From a checkpoint of a small transformer trained on Wikipedia.
Size: 13 layers, 2 heads of 32, MLP 192 SwiGLU, vocabulary 4096, 1.99M parameters.
Architecture: LayerNorm before each block, rotary positions, biases on query, key and value, untied embeddings, normalized queries and keys, some layers without attention, local attention windows, gated attention, value embeddings, an embedding shortcut, learned residual scales, skips across layers, capped logits.
Each number is 128 + 32 x the weight over its row's rms, rounded and kept within 0 to 255. Layers, rows and columns count from 0. Numbers have three digits each. The size before them is the row's rms in percent of the matrix's.

# layer 8 MLP gate, 192x64, rms 0.165, rows 80-151, columns 0-63
087:146098109089140193108130151096129076183161172092104159096103118130126174082109196187117091143132117110082125138162109150117099152151098121140158134117181106145090132136132152064125116115112223
098:095151151104065184103117125163134075107136151114179174128111161115169119139101127058076138130137083179130168069142126145132198133146127141155155099104104187116126129088149158066122150097173131
091:087142128131098139122131128164155127101122109152136147059214145168165144149132111162095145130194093104117120108169162136131143085075126201099136146118109092158161122097119134132082116041187117
085:099160105090166163096151141144152093151143067113171141060184087181135110106104167120165184176151162108166049070134130138092108117116116146155137160116153088143110120136131145119174104077142139
106:110111135155071183124134143184120167060114110094127125064156148112183115137121144093160126182167125138168139124118170158179159096094142138061181096099116112159116160122079175118126127161174140
097:100113146146137129130128150096132144091092162172094112165145098103130154163098102128196129144091125125191111082118107115135161110090109124165110080116184079161093057163097084078160166174173093
097:092089132104138135171052131135165148141191146128128189107101070105083171119103131165141144128115128138153111184120123104130101149075133172123156114137080155165090028173151155143144140158108138
110:088168102142140159118164097127153155143168188082136123104148111161090138037136153150127159133120148117167073118106159066159170085170090119117101165084176109123100100120085170153129119088127170
094:166172140151110191149157077110126161140147085075104140134121113100124179051054118115116156136143149089143139145100148193140072146118107150162126125154109114137134138081157179117157120123092206
087:101093159074117086113105151156156135096173137092107105171125131181143118132106134111189204148078131134074156038169110147177115161119111152111137077134115131151200139156153138123095132141149147
099:130123122096092121166147136109151156096094183143128132108141170175136084092134085084116138092145098084099209166156158143152100150151120100134167135111070166149100125100083153065107130050169146
104:181189107105092129142131134139165099097107140094144175127132109139172124101115093094158138122113107179198165122122150091113175098110060129199096108052116109164120103079094118134125130120155182
095:179117139127091148159107120135155164178160201044127186103132134127147132131106091111113089166092117205114070161135120062132110149146100152144129131094145066126127075125101153136146137147175127
098:102163143133205143125139143100088127125107167097099138090135043215100112093127138130125127127110128150152126112160150173118138206120089123144172100115112138176112120105107118101089044103090148
108:087161129143130121144150123132159075143136134080153108017134090149113122146150093147130171170145129074146087118085114111085146164102062148115166089087150119139183116177080104163082126124121122
107:121174113157114164134129102125167122165133112082078095092137118146187152079154096088167183150147119091120154115230167139096126130082120131088154134151149129106149123039124089097127113092138110
097:145176123123101168129165113118177127092151108153149137078064136103124124099099113168135197125149087121142157121176082056147125117101148120139130064113152142064172089157144139098210123154124153
090:159126121074172131129167102127130062151084108111119108112162068098134168058132114109104150149144124150125107154239098154137126120140102118112160171161177122091126179112142147090174083115117159
116:131157094139118086165126106119142116121080121114132120059183107158144194133112146107154117192141171207154153103125210106128158132116135132128223111100147092124093098112141140157092120109163114
093:084086109117154135173101095195215089169103138079155209068142146111099153119183132137124123131086096123076106121121151154119104190119115184134096103110126154122129117159083125139123141120149136
108:111172134136115134100155162126109057117136198125090192085118165160120187131129133074126117138100098107192133132079204121116167146111105106145182079121126138107179137138123091135143074133170116
097:099101170172111158179140123147104123108172129150111090088151147129081177167102108127054087095135129126146104117065117144172150138108123085101172110154188186093110105117066151154099186105121129
116:076169099180097162170175109138114116098152126133133130126132181117148144110092071090094131114116129153133106101161133064101177124160086189087134163088187128153136073135119109091091089124113195
102:147078141115105117109175136137143141133161159133124139083143106147074080130122193092191117154130089130090116158144111189179129142142134161145232114101152127196107147141091085144103084133124097
102:144165160110132158122190102180069140119139193084139138131117132198082140095132092127105081164100151156131128123122101130132078154135116123142131149110111073059029110082141147103149150144139108
090:099166138093050095099146118199122150127100132154167125160201060143063097125144072108139108123107157134178140109138060111104141148155125144178147135119136135111119091158136111094154067136139156
087:102151170098170113119131191168124126134093124128117143109129140101116090150087115092099171100194143139128119134123183146111172204145079154092142150077115090154125102148165096063168056157145144
079:099116057118101161179048124131167049086158116180147132133095158158180106146169146125173121098135089126100075130153120089128144131065124158112129116137107149101151141153136102175096178137118160
109:176179124117110109188088114160132109096120121156112113123140066176157127055123140105146117165120118146141165122182169125124168084154113115154092111131109128187150122051050115146145161180141156
121:180136083118067112148094082137147123137161145034180141115116114108127109127147139131108164136084128140114139121130135199141137113091111144161133066118111185184090139122081165148194133156185135
120:099112108163100158139177154161157124116184162133095117095128146101101142146127150088091108169075091164131126106077118144133162143087033107126154088078120122156163144108066172134187143158101096
097:116117135178128111118150078136153131135114148146108109109166124155091118081155118105197086099158149132176162119049193160143151150104172160140064144109117142156072149084111155072084073146139119
113:144151116127112115097071078166119133127121121126087075114158144191137113137146172065109140149076165171191153143106158147133175157101042112096138110086151138143140148131124114130058082091147160
109:092167155124133111144121137155113085083125167134157082174187141077146153111085127118153069159113103155091170070118133142063173178085134160148156109150169066133153133142170140116113085164095144
100:114132134171074158136101123127120157107084170100135078069179146137108126121140115104122087112182185210095162126109138107055138134105184117098182131069156143127109132131128086127069157147127140
118:146151164179021123157117113152095104134148155138128166118112097169158169115090115097120132154095131181112106103110137163169094167114076147155127128059100124123083116106114170152179070116129170
101:152135088104070135098123052198166156077141145133061145139181138119155126139089130104150133127154139110183210096107127098113141150095120121133122106144087130127089126096105087113126150132207169
097:095203092151151167181117093110135130129155165067086201095087107121161063145172183129086175114101131096129078156098133128148153112100123098169139137176123150135144092133127133106089119169113113
096:130089137077138089085110163125136172075197096057118171093108136150080120116139185137129100138085064074140179125131123140143146116169071124170163158102128155159111149111096122086120098145099143
093:147182109191119165146105058087159143134132156153122106143135126169151115137103162089189135148126144112152138133132112165102081134199095154119091135131119064143083059162110156133135080075154082
095:174100084156103102173107100163124125121158170131104167137172084202093101108102172182136099115072163125119096125085182107137125126104142142109105109128144105175168039110134159123116163083119154
092:146148070088139094146116134126128194063173137121114126149078112144144127128140067129174182131189124148170143091121075107139186150102171130099100073167199104121116119145144128132109127175100095
094:090138078175129149133150094126139155145100129100137087093145082156099087091184165162135176088143097114126157050144130121120099115154122139103217072081180124156104088087159150100115128134130107
122:141107126133060117183067099107109105070134144117178127096109100195160168136127086090146137137141135134141163075147148067178118149149117124078158045099121137113149149068127161115146118127163149
091:152153119131101127135158057163125094104104145107139166134134079128126125086178096195101163085119152145116159087207175102159112121183172146147102103167107104123105078110171136114146106126202120
097:099140115148046100073099129178123104140187159133128102074186135103123141150111121165130100170121139168166089133172086064120170196129099182102163115095124097123110115133137139112115136112088177
108:172170107125120173130114065083161113134144160165108151158144114113114139144153128147180083118106160142195163070085112114082144166108140146075138144082160135066130135116069128139204127126080102
095:124196109164154212120166101147113099126095191154160123132136155122149088070107104098126147097189110145147066139085119123137158102115131179155150100133148067142180108080106134125100149098173112
089:174134150152169107178130128204139126110097199121090123073100135152143158111139128118141144125119140151159112174091100110193138104113149088138115096179128134073043095154113161069097170113126133
095:164134111126152111100165132183147067125141105136123121121106080141098161122107172143112187139141110067185164106215118122158142158117146121087144125148137144203132078151166069138145105190112103
103:133130072088084112184150162133154112062169128053108100120159110104110066159152158110158123124140109129135211115146124169142165128098120086133193101165150111141125152146096089106097093165167125
101:150156098111117178148191050161128154103101158078086101120170064123137128113132096161163097094196155120093160095109122120103157154135171182118103135148092110114091129121152116082190122136150166
098:159125097135147164157131111114146055155111125137145158074091168148123177121123192112119190127107087101121163094108149085086130145086116078176101125083129189115088125102072148103117120099188163
081:148066119092131129113114131089155083148097124130163164131144076119127101094099084115145082147153078199112153144145096104128168173142165194092111152175086122056132160093123130171147185142119152
098:130179149168122192114180133105145083102103061155166161092117132100127129124111121157153163089163175159178127100128148048141145117115128137113106134031158105127134085107130115139150075154093139
100:133134095157080125121144178139195096085063135068156148104127164130113127134156130101088108216147141105184097050151124147101163114111151118097161113158146096120129161154150102090156151169101155
095:131089131122111115173135173120134163135133218111108111144136163154117164138124154033106149149086146164154178181088153110123184109095066128099104126111169114134144115173070081098128097141117125
092:104147126199029131088167093156096136118234117148158146086102176165118132101140115100096170134107121161053095106133152117142157113135132127190159141129115138132136107132105139156153132099126119
104:081190104151098179107182099143133081163114149098145133110157149172167132108154115095135169123130128099165134149097126127105131122126117186138131072173200088097160154100150131085169064116134196
108:097148136165078091161097173176107107162121138119186170080170106163127158115137127119102198085131104110130148136154151147177118150094154168132141107054137136150104068117124121041124130109177130
096:133118141150130130102116172164077158111132126153119123051146094196135142104065142144116160168112161121158154131155128196190133122131068138156108127128138099098150130133127183158204083082090090
109:158127122116127170174120088091141148102099187144107151126156111129110135151059118074161114044128169126142196115162107171155143128098109150160134079099126150199115107098087133161114134146176078
100:164181114126159127101158142155165138067083130133066066096084071127107190076134181119173156126162186110177146131150147112171139148052107105130106137156121095120153143129107118130148114095106145
109:130113145136122096110139122157149147121131150141165111045177067132111109140091180138166160137175136112162092064102151140092106172141070125103138097069116079143100158125095134095127040106132095
094:079132130132126138106110136140099140094087101134174107139091160106155104124109192095158044101098134166116154132074178128083195156152174144137136075134117151174104088132099088087127140195144106
098:152136101117156138180123155165140129081115133110165136099170116152117155067091098114107070087167175116145109080123198036125148091094123106155159123120137115147132180111172106142154156099066142
111:167159175164114172112142135080173120120110101080126064122138136132071124141130160083191170182102148112128105179119104173158105172100106119152123090084121160186119118152069118109137146188145138
107:172110148148125134176100157171121148118091119090115142099169109170075106108120091178106151114132122166136135069154110186132153161102164121074104151058111074146154131065116148092173074174131146
116:137130121119113132109122135110112128148153157052085139109152051181084220126081100182111144055107113122150128132149092111130107194079116162131157137103197097143122112129138137126144101165110146
091:140159142178091168115142049124152149095103140128116095155151145060186108144090120107218106115145122112152155112163129081126126167050134109188114146137154089097146120102106129088107125172135101
088:110090118150067121085172082085126138133123124115162137166153106122082154144061136175084124127125150106067130078152211122130127179146143177126125156162109086098067118091120143136187106138129154
077:100145109154099196100124143106140077147108068135135099118122155135163173098082141109088162158175168143137122149119108182107067170162101114183114207113075148109150123119172137157111115077160112
# layer 8 MLP up, 192x64, rms 0.162, rows 80-150, columns 0-63
093:116113091130095181115134112156194149124166154098168169071136098083159152110135081165078138108152038152072109166069125143157163105129098148114163117138117116069115132139151127099177127134165121
097:135158137174112173124082139107197138162134124099105109107165110123155109115160093117137187088115149193101079143022111148110157155154124121173071127138110087131099087107158117129066152144128136
093:086166142134103163079102091158112162128142104112093124080146109163173093116103055124161121097145081162115121092136107149139098170127138164158170068117117046124153185103148162135129167154187143
090:049111162180117150164127132144116123117165169141092157092128159215147119169172101123131094143100048123061150120159186090154152119114083117096129112126097132107157153090138084101133154114130109
105:105100190150117144125165126157140172110091178140197112124155136152148070155148117140141156116142148101128084143072118158178160110138133057138141157146132109128143140179060074148173122166058100
092:185213112206087117109131083144065085134150126115123063140104170119152150093149132163135101067172129089162132129135115164152096169141113179178118159128102141105132174108125124117113130145170133
096:091171153114192146082076136121177108138170120173179138118056116094124126109177152152118103166125053112091092145125121061097134097161168099143170113114140172077154123131130113123144161097143154
102:145160183074112102134119123135060136120145150110195132140141143142106146144103098129163074125142154112069139131081105145135162164155126169138121110146138109107145058153134202068047138147094081
087:139140096128105096119107173092066101087097155119182143138150157185123112152146117152113091191050131138146161105137154142124127161132140140125116101094177099177168069197120101177085114156167117
094:026158127167115126158206148198089158125107149153111103131160160112114101117161145165104092142076125080124137117141149180114095085139058128114161138118172101103111104134161163149161139102145128
096:110134153144113082121164139095094090098091103134128139129177118137095113098107139185143174083117159096143174158209059175126101162170149173119138117130113116168136063134140101118154056142094163
110:114127123130139116101128174136163079113135105195140131150149151110121119154056160151085121135172120080109101126085155142076111116095180147089144155173156136134074050161147118123076095115203100
095:099137119087158175105119106134038084152096089087171141128124145140104197163093109137125086118060097170175085163122119154071142162117149163127155136127148098090096110131102089122169094113120163
095:149113153126091054172083178144118142123147121161119149068193105105056092139124121160116101129101135145176132063186121066097136140114159139110060146174119147129106111118117149118182144098132141
107:156114122083120116225171125159158145154178154150113196137079084133112103132131116077069121082124142121103166155090079143125106157076116176062154128097123144161129091152125137127156121113099158
118:095079146158123142081102182197151163129128165109092167153109098133080164119090132147121081139115179121112087096057118126137083127161169132102126108093144152195094120130123138150111194156117185
103:136173140179160099168099091112101080153133106085133113094096075152155104095177074154109146139159130161097172149178146112160100150126138152125135152086084115141128108110101234069119127113160135
091:158073142107136139079127152139133126175161210109098152168054092103066133103108113137167076148106147166140101105104154127159106101149099115134111111117133103109055108161108202134176155150147147
115:168131159144088124112129091151118069167085136110132123055151125143166132122167112159132123144146158216111168072158157104089116111114157165134171104140164169112072131096131111117035119151132107
096:128086180162132133167078123082143133099148170106132088108156124118104136106137140210094083135147082137121129113239134180141132104116119178088098134113105154167091173112150148092101164133131096
103:055120118114179126135143116138146156125133150128132094144104059112173104127125111200118173157139191140100139142147085161140146067063165112127080134141147104088112068182126134068121108163109092
099:147115142094098103141143123066062139154178115103108104166220086164133156099183105067157100167128124166064117118182141138128135107130109102166110108146166134160168178122115112156112136085144114
117:121114134169128044092142135123126157152104144135110157121207135195160111090097112175185136123094165112103122075075134130114150143128119120165044168122136073099138127163104138142133109125062133
096:112137163157141104091146133163150102110056151132132181111179138133085102147132103197152132152193161097123053109156148108089131119122143094175175137096109178151073109153139107105081135102114074
095:102149130172094068100136046143154075160087102137156137160158111133135114140127139102169139179169064168168138146108120095098079076102123123214074157142108136108158143112090136112127134142160115
090:172078168096128149132096092124112058167113101138166148110130121147138130093143125041143135145184128083150157140162083138165123137153166147148160151100054089119124166089132153075155169127183148
096:068179111139173130110174147173102067173083124157145144104122132077157074156086132175128133144164100144138125203122160114095100165124179088118102153165124142120170050136121114118119097132129095
089:151153157081174074093108145160106126102146116152106184119095121113142115159119121100098189157102128029140118151110131174108155167094115147159145124129114185159124068202132088104133167089146140
104:146157091090168129161126152125082165185115052111163124155087084148154183078163117189118158112085171109168126096138137095199127143129138119134117134072158142123154149129151145098096136112058123
116:115106150161076092092165110165116092096127129102113118125133176149115168147140043081121150154106104173089161083144235136099141125122121129082158194114115149110150169158139082153145145121116126
109:079163136160136192117078158076082092159111124146129142131167133194174127111103128115134092096139143188138121118039116122111149131145082170126091176149116098064170166154134107171117130116116102
097:166132077153177137153164208116109144077137074167119138174097140117171093159068169147138169154135071090161135119155098120142147093162099082080123153117178091128139103145078114130120100127123165
105:153100169084110097166128177132195150167157162056120140085161103093121090137144106165105156114130186153140137107168124085160143081166116165099136083129167088141129093079093110125145108114144195
106:121132109179164078159129126122139079122184145140140132136174056151184070100134169144151112113119117058134171139141138129113147107133133131136108148190129109075163120178081081106127074183142081
102:127176093127139108106222141144106092126112173070141126086097134179112183181074138138120139170126165121123137141162155087095111123133127105080117106111191077077119115157154123106138103094132188
099:172076083091112094107075100156164165098157113152155173136088094155107190121151157182116147142139135103148135103179137141142126128094175132055213141139089169112095146118121102143154095124138167
097:182128130100142125187099088162207161123080130167143189160164137166172121130142094101138148086129130139122120158131145089091148139139150138157069111152102081120099133050167117063137132145146174
089:096110155146157140160127109123103115142127160172163057069155143123121135072119154076174150137113099166132135153100183075160118141087148102085134053112181129132151140134144130127124175180109049
096:171098139065112050131107161131114164140145116171118119119112063188064137179151158128189126193114136105122122146105121104103118119141093107155097090131179132106131117199072147105142137162131099
092:138132122099188121100128090084119086192094125132168117136139085169101143073155128127063154131155132094127162175146087128126089155160188111177080082114130090133071114119185139089079123155128142
100:111124075173125114190137127097139110134137100128135085137078138187145105129145122122183115143138158201127098153092101163099145090206117159177148125144079132063084180127136149156091148112076137
096:142122193120172144128169149218070165080121098152102095117063169166128087097079114085143135124160138131140125126150137117130115105114126156103133073128142061168166130131128101156064107130163096
096:093204188175138166147084071174068071127090131162121172099118166157144146165078146101091129104115099175124113181103101152106097122095114194166088109146127158137122115140118128146134111116139142
110:128101103128121133082157156161110088152182192150109138144096168136112154163132101117113088142097123094053141146154127139082137121165077145132132140129148198095182140185137146199068087123097099
089:146137130122133123104141181144133166111189166131170120140111064063169113128112083135032140105113148114142139156076131132160187164124098175139087129138176120107099071146161098096166118162104154
094:173152105175136122170126157163088098111156126146081140182081120144088140169193116092121090114084176137106150138103099090167152138118161128132055082116126110148113112164092148186077137102184106
105:146092104148155115120033157077149132132113149066139105104112091148162118131112091053129132172134156169107122162178145124149135129125113151135107097114122136161099189119166137167067170187174098
095:084111201105136171105147141182088122098180150081140103096138105166140145146104153103124162149146178104178138110090113112180102146101137150137096097035109091162137074139161087175143123130136148
097:149128103100121095173109076110155159127154167135131113124138147132144105054138119117132128048111141127105215114117144128100119078089132107117135101201150170096081088161175093099139178170085146
098:170113079025155098127155110166123124095105104100126139145146096123108158115164197205129148070156090068136105129130139124151139120122164099068181127118167156101139116131160177120118124112119163
116:113149093099194106163149203069170167127155140126160137150168101139158096147116129138181060103132093126102109161161098139085097138099101161110123165146181105151114112156124100115133079181109068
095:103169084146131096137136083120161132093108104186132052080155135151096147145158062132086098159187194148121177096102106182095125153130147185127137119080144104132112131178115085138137113155106111
103:161120077125092092118059079044095113103105138126116124204144113144088097129137170063111111176111105181134165150138161115100133134150145106157103139130105147174189117097102137105148148166172111
087:123187146134130152140139168173122159133156111109117158082100111107106126131130189089092159133143165145174083117079121130167177035142071066111136089141151138125083134156114151110108182086085132
101:150128107118122186176145123135151119091101146139089119086075147045178143162078074124091117099159157142195118180139102125134141182086140103115094107154124153166100108109088081158096141179123128
107:154057130156124144047114146172158100105150120141081086156119132067076185142090168155104142144147131120150098142137147145140125136132079135159146201141162173086161138120103172156105104085085104
097:174136080095089138158065096115154144103146131162174100150169128077131085109164138094143074128087105120066157137171095120112138105100112164128115154079136102127127160159135117157176158169213097
096:173096117120155129084102081169180141109116157129094106116172063115097120160178118089115140163129166194182142138159100101130059124152129113082135118147104121133114125143135074186176119166090077
116:151122114103156068079135140087141128108059140152109090144107130106100173156161174173088124067163121139154145117154138078096150170130120039104137089153105164102127100136158130128088187131180147
103:149108090132156135184069136084170146125185145077105152078125174106131094153126132115144132113103065047120154111116152143156132090101117206136130116168112170129115143093091179111103154123174090
092:138073112109167164061173175113156155120134174137123099131138173096123206100078149096156133117170083102156121084109168065132135104116139106149123116158103154142078111157156085123166131179095092
108:166121188156122087166048167116098099134101100093162153134155161152138129147160126154102161175064132190130159131060155135135098125123140136124176110110143123038140127152134134062102108118107133
099:108154099179121089104108105074130125145116074145178175144147077141143126134103118094129169143126113128099132156136081160102121103204135163172064165097170136160121144161105107113163078201081142
101:121169125153117173104114134129068082116153099097104067175126131177079136135135080092148137094097171125170172163151079140163055100095123125116097152131185126138136104185151111147154121186165104
098:129128174173091123063121107141153092139090077118168115165132123094133145125095101088136112138144111161158177118145114090119105196111120161107123230130110086103178112110146121112115095158055171
099:065107056117162134135099180122125129134143140150170103097099094126157157065119143118170147103140156117130112177095085151169144139056139176099075121165107134138196086129126166106180093140101149
108:164140161157145101151132140134097131082178136147133181098102112172130125150097181110152151095153174139173119145140138079064165111071107160087102168165130098142145137113154088141076082108040146
109:092113139170095109177092120092121115162066122168162212135129083125146131121137119175063138086110119152131089140161099148153156116123155114113149137103098092123130121142088216140095181084140182
102:132161139115164151140119104160120128139096112141113161087068084079156110034162119117076105114158102096157106139135093104136082039106165180183138172144139125132132160159131144140168154114177128
098:173106091136157195146140127197136136134119116145106126130154135126156120068099169162143095115143071146152123149122125134155119102132088058144151111171097107161058147124097140172052173106172077
090:191124113070098098114095107117141180120168200080128100117198085174053127149169154123117073172134144140137137151162132159137091155145094131076140141100111108149114150147127089124154078104140101
# layer 8 MLP down (transposed), 192x64, rms 0.147, rows 80-150, columns 0-63
094:123130110096079092142168131103130143153084139120088143130150185120169153194061091125129103138189167098115196120135092147144108141151081084108130142123029120074131123122185115125144152131147125
100:128109100103188104143097162134091101141110140202109114108181108144166143139085148170195119166092130145150125165173130075174140072096124147137145158132051112134099063138171091091130120122147132
087:072181110135139195115076135074133176127080066149140160150134149132141122140112121130149088096118148159140103095192155164099147078175096117114098141126070129100177130143170158170153089126092093
091:125133141096149120087068130172095104156075129139123144130090133161168125140141098109153189079178135107165145088187112140144140041124137160157131119149105099139149163132060095071178163090151126
101:147094131122167107119133139142094159128095190139146159095129089183084167085102152124133124136165133151135125128128098124111135081086127185173147213104054114115079100149121109089083181159091168
090:107137151127146085111133140068131196088106199126120078183153143118110110160092150155113151155106143137177179083098120074125152171142120097096144141072108080118102141145198138080181115127134121
094:145104143120093084130139093083119169184085053071102104094162090131130130139087089139163139168187139164169111133139202155126122125107146140085153173129110082116146149115138126172195120099159118
096:145067125126057098116116166048157125113129128168099186098181089171182114151106152114101137154091114160132139197087134166134098200112098154139161110175095138113145100134125104114122123115118092
090:198151125115158169201122104170093140169132130093145160116136106145145136043097159123122118125171133108092078099134040114159133055102135160134107170100134122149134183092111090114130115117129148
094:111127149087118149145098133147049127165131150123167094122144204112098155162044135141132130152122063198103156094101145149080145126109118180113160098103135085147128100134132120159160114131152204
099:143066118117200148138119088155086109144157140112114118131057112160166171105116116101182128146105109144151182127123132104147112084066102159123117169171049145145170118136100141128093176098189135
108:088155144147137178140152170128124136080139095139153174140089122126155078160136162160086133113053136087137143118175073187086108175114079163127122055127124153142073086152128150120143085123154090
097:118121147121106073182154132137127135111122170104156120120145140118119149151083115148077162186142151139085158137104129166168144015083130095107109222067137125122129141123111128153096109133091173
103:108115144075042103144117099093117157094100136122154114129165165116171136053175123133102154154183109115152087093140131094106149120149082191109126153133202105175152153158070098150155128135140140
104:151058143076139071137119165132118105149094128133085192107151137160172165104102182071180106154163150099115155162136140121175139143094091154098069189126142126132080102119126156092129147161104091
116:107144102134106114084148148140138151185141075108153147139157133129133142124110148138174101102116138149151089077102180077113130098182075132107135022059147120131136136118105175126131149146141217
105:139163107124015092098114112169100121126110131105061135167105128134160092151125103126167183122083108135160172189179159175152109172161129103113106135125058122116093137118109161138139143127169130
095:123166114188104071145143110091113110189183149142136106145141152117127126158135160147151141127103128107133089116089107111160140177169142106139131034067093153134162092123153108097044138117194120
112:174154150123092116111161155125176158121079093155081136132099176157047133124146135091113138107143213116159128142104119090105175123140108113099126138056069108188123126103123144174174100117105093
095:160151184140046050141157101099131106095146092140088083152163128077080122086123104144131156123097157128132120135157158140082170127206137116146138119174149114120110082135139100155136160175085167
102:133166116152059157139105157131156129024158107088090111137130196114128149083138144172159094134154081127090169131198138112159120186122077133143131107133130127052153141119113123129140098161120120
100:075141127133204131136099093137085153081112157137106135100114144097100123166079134174154101160059102182098148089136109102119105155141105089074113113151122123185133115139155160152119148191198172
117:125080147117143107128096095102156131082080117122147211132084130172149138130133157143154123175192118117066127090169100186143118043099161149192106131149107097093165110145161107121146124145122099
101:105072128136093140113119106125132155125088072134136141057166107138209120104095113155175142155154121189100120087148133183163139045151183105139109120123123106124179168167108112160121157101088117
096:118168118130150166094140212063108136136121102118120104128107110110125162137136185158095094109167168124140169083117069147137107133061125150132158184073145066128142178102192109099116098103120129
095:114122080178132186148138167115121127047096126092194081074054122101148134154118162134134152108077129141180117138180138095152149078166124116086153117148110131151109120100084153146126131153188122
091:159107157114117068156107130149124123144133161113102136117107128129132103105153157077115184151152121121171106153115161116207154073151082121109105125190012137146160097155097131103141180090158119
090:145184108169077177133118113178169167198131159182135100082122117098081105089142068086089143125099135106103095170129123132116143182144121110098101150060155137087136183145143088133116154128120108
112:152109119119101074126164114154182185132088100138124143085119181115117125088094105133100177115185166129107141147117129085151118143113135123142165077112225159145164199121133083121102151086078120
113:102124124151114183080145105130131125122129165167101136149137085125186163175125136118119114108123095148110150108148109134129231092102082098104174144078176118062146114105077117192085115167115163
105:078073164118181092164187173135119120047086117154092117107197132135148162134111082133119128107118110150146120123125113119095163179132136073066190102124118168106117125119103164144160166149090147
099:108159113139071121172163090131116200142131168157145125138111091140110103150098106148167093094128112123165093134137120112172084231162148151146140163068165128145096097073135087115110081157162108
106:151129151114149078149104141117078092139154146129096151115099104168151217104152103092175145107128138128142129146087117109125207160176056133120061163118093114111132110163173139149125090138059143
110:174157108111109145115113142095129126080145140123119146127141148131182102183082126151128107105102149106123126115182142159121142208170110150157075179151198094100104057118165079125132075176086104
102:158149123111064142164168098167146152167142122147086137138106087145160140058191051111167136110048118135178130100115107062173177120105122152136092105126134106105155145123143108100163093152126125
098:124129169120072184151104150138116120105107126175146168131163154126151103166111163114094108157032160174121122104089122141099156112143099114143081130063150064099182154172094137176121090107117153
099:114158120177159156100127166075149124172128141114135122084149097133157118114162089123113097098114140188137136160138110118077107040167178116104115153125061119113137108152179065128182087176104162
091:113113141155098087176079146138094127169108163140109105151100077183107113137118146124131108059089119161109132141121142107140071164144114152149165143162205109085149144151088132113154179032152150
097:135169130159125118117114099111152158060124101138194095147146140155103085179109149215126093130159097127088093100147078097091164104139153166146136125106092049126160124122188156114158106117141082
094:140114084155077142112128140144148121115144157172162078110080168145147100163109071129018129173146076124099161161157136106108156070113173124151180148126091133087146148103152160136091127107156155
099:075128061161115105129078179123075141096092156106086094135149146142070158093109132153152166160174112107176160111093060162169160186105171121107127127111122103169132133157114153101174134126147095
094:105142110113101083158053140094153171093162118149083089121109176101149129216131149124120083180120111177135140186099116116127173121158125150164168091149120157144112140141084117145055124148118082
094:171140063120151129127120087134131145116116127160092131153106079121144083116181125187112193080130148091122118170178125128111166131205123094099167177099121166064123118156136113104097143131160060
112:131191102181116128140132093138158131102114172086194120165118111112138144063171156100114119061130126115141113144126077146115125110084075156204130166135163074146112153076134111151090141153138187
091:180108185069107119123107102100114186122114129175148164152122156076117081158082078128097189168166112161113126107177116156139123173179157116157086104107169125095106129125176116100163127077104108
095:094181183097108087126146138099167160150113151158155152105120111147085157092099176065194148113148149134085112108130097122116145134153089157052130177080193111137108157108125104099130117116122196
109:100114137113143133131107064156090056122144129150146157157122098169161111113096144146226130165094120097098124114129118163151096023141135102161134152141099126146166169128128147123097165200114126
094:143108144104203167175104116143117183048145106123138169119143133122200082094104095134145133072117204111127182122101137124142127076088133109146124177135131137065110095099170111141141133098126141
101:167094151092155150165153119095125125216139080112152184123119058087110083092148106092106109149143106148095110117140186096172106070112178136162113139143091142150094108164134146085161122098160163
099:100184163160064094107124123111112141158099147133143148122181159143168107127116075091147123128137141197090102105077109147137134085180086160189128135132098059069173176137134116147130139090120168
112:096186107152199177139136145124098139164145126113130123107131092136132111144106115178178112109121171063165095068140166132112101204164116162136072131134106078144097051140145128118146109130083098
099:120141110147175130146081145119177142094132138209126155131106125139136136138114085126134088182130119077088155110083088114121195060140130083109136114173150124102161095123131144139042141123139207
102:091139113090133121165130125141089108093099110129098137185089131128138124134054104160207122160106139126127129159130107137170117092153173106187136143124173194121051090153147140112112059156181110
091:109097147090123157120108098075117087178100139124108109141164160121118182120107098094096098154118106130093156118109134081162114219162176176099038114171190144123162156128142118160109131133136162
101:075136116171109119217118167111132051089144071213107125121158107117127142163079139138136141125115188099133126116068108166130116141078154103136131123132056113147133137150116167135123149167115094
108:131135158185144151150152112155170139110103159098144112104119090113169123109108088138112130120111092146110153056090149054103068153089157117108118159159235133145152172118125140123150141119141050
101:158107141144111114085146122136097128196138150158137166100108087135133054096092112149084107113146181156185154138079158091098090189143124121093131140168087118153143145131109153067123155136066192
095:143146120132110214148136101089168112139137133139122116122116226089121154092131102083097140105170066129133140086152166071085125185109116092116133113144161168114155092075128137108081146174163128
110:168115109121142169139111145108127147077120151114102128124137073118137185145157170204115099102131048154168121038153178110123151195110156086120109142115161137081112084150120128110157147104137086
103:115140166178119120118095129094146112217209136161160139105060122069111113133167111166123107130137166111151150128109146126104159142130182124159098149163096126095104119141124090047089126069151114
093:123111152110143146186101108089151154112120133155159171083118083146107135131137121121089132155040201145158116124183122187129098161145149145146133157139096110056107080149115131124151071051139111
106:103139136117140078132117131146088121157152156147140156137147134172176187103114106155108148145152121151144079120048128073106119119072118070136121090142130166076176085146146146183114170110086207
101:128119065182163163093146123177157117110138150096139120085105158063121130158191151155112193090184085111137113132092117073089166110130127099079159121128161152155121139107169123143061105170116126
111:111157130131102142134205102065134115196175121114090164143069145115136194120106089114090167110087120151100143170145104160148080141107164112109083188180085163102099145092136145105128131153142143
098:164132108149131115125120150182177163114142131111132134201127115141067136111162117130212093148087081126192098111096144084134146095101103136120136107060064093164104084119145133096155159167164136
097:149091132109172116100075071127165166173096131130153119139152142090117143077095135158133163205122096120111141116171158146146130081130103181111149132122115090105104148159027160157092135076128165
115:095146131161167173123158089093161125134174178176114174104107150073131173066116145108139100147118088142151164119066133105082144173072112071093127132103116126129182134148128125144053158147115155
103:132143095050152156132155115132067103105174154172101135127152117141131101147084158128145137154130157127159166189145180125161102118141128114110189062143083143102033149100095116136142098098172107
102:151137100083021077153161127165125159167107141119080128164129150188095092136103092135135163130120128090123156128144151155154151188074126108123138179153129087162090110128077165088145118160162109
098:096107107087107086136117149137084157128131147108160144081130111202071194151141107149111139131103166163103152158112157067159114048101095172121200122124101142107106149114147201137126157126151132
087:130140086162158180163150094132113102146155073172156113137150158103191088125138121093165122107127147086135098164090145059133090101136182096152110120146100140108216170100106085135089128119111074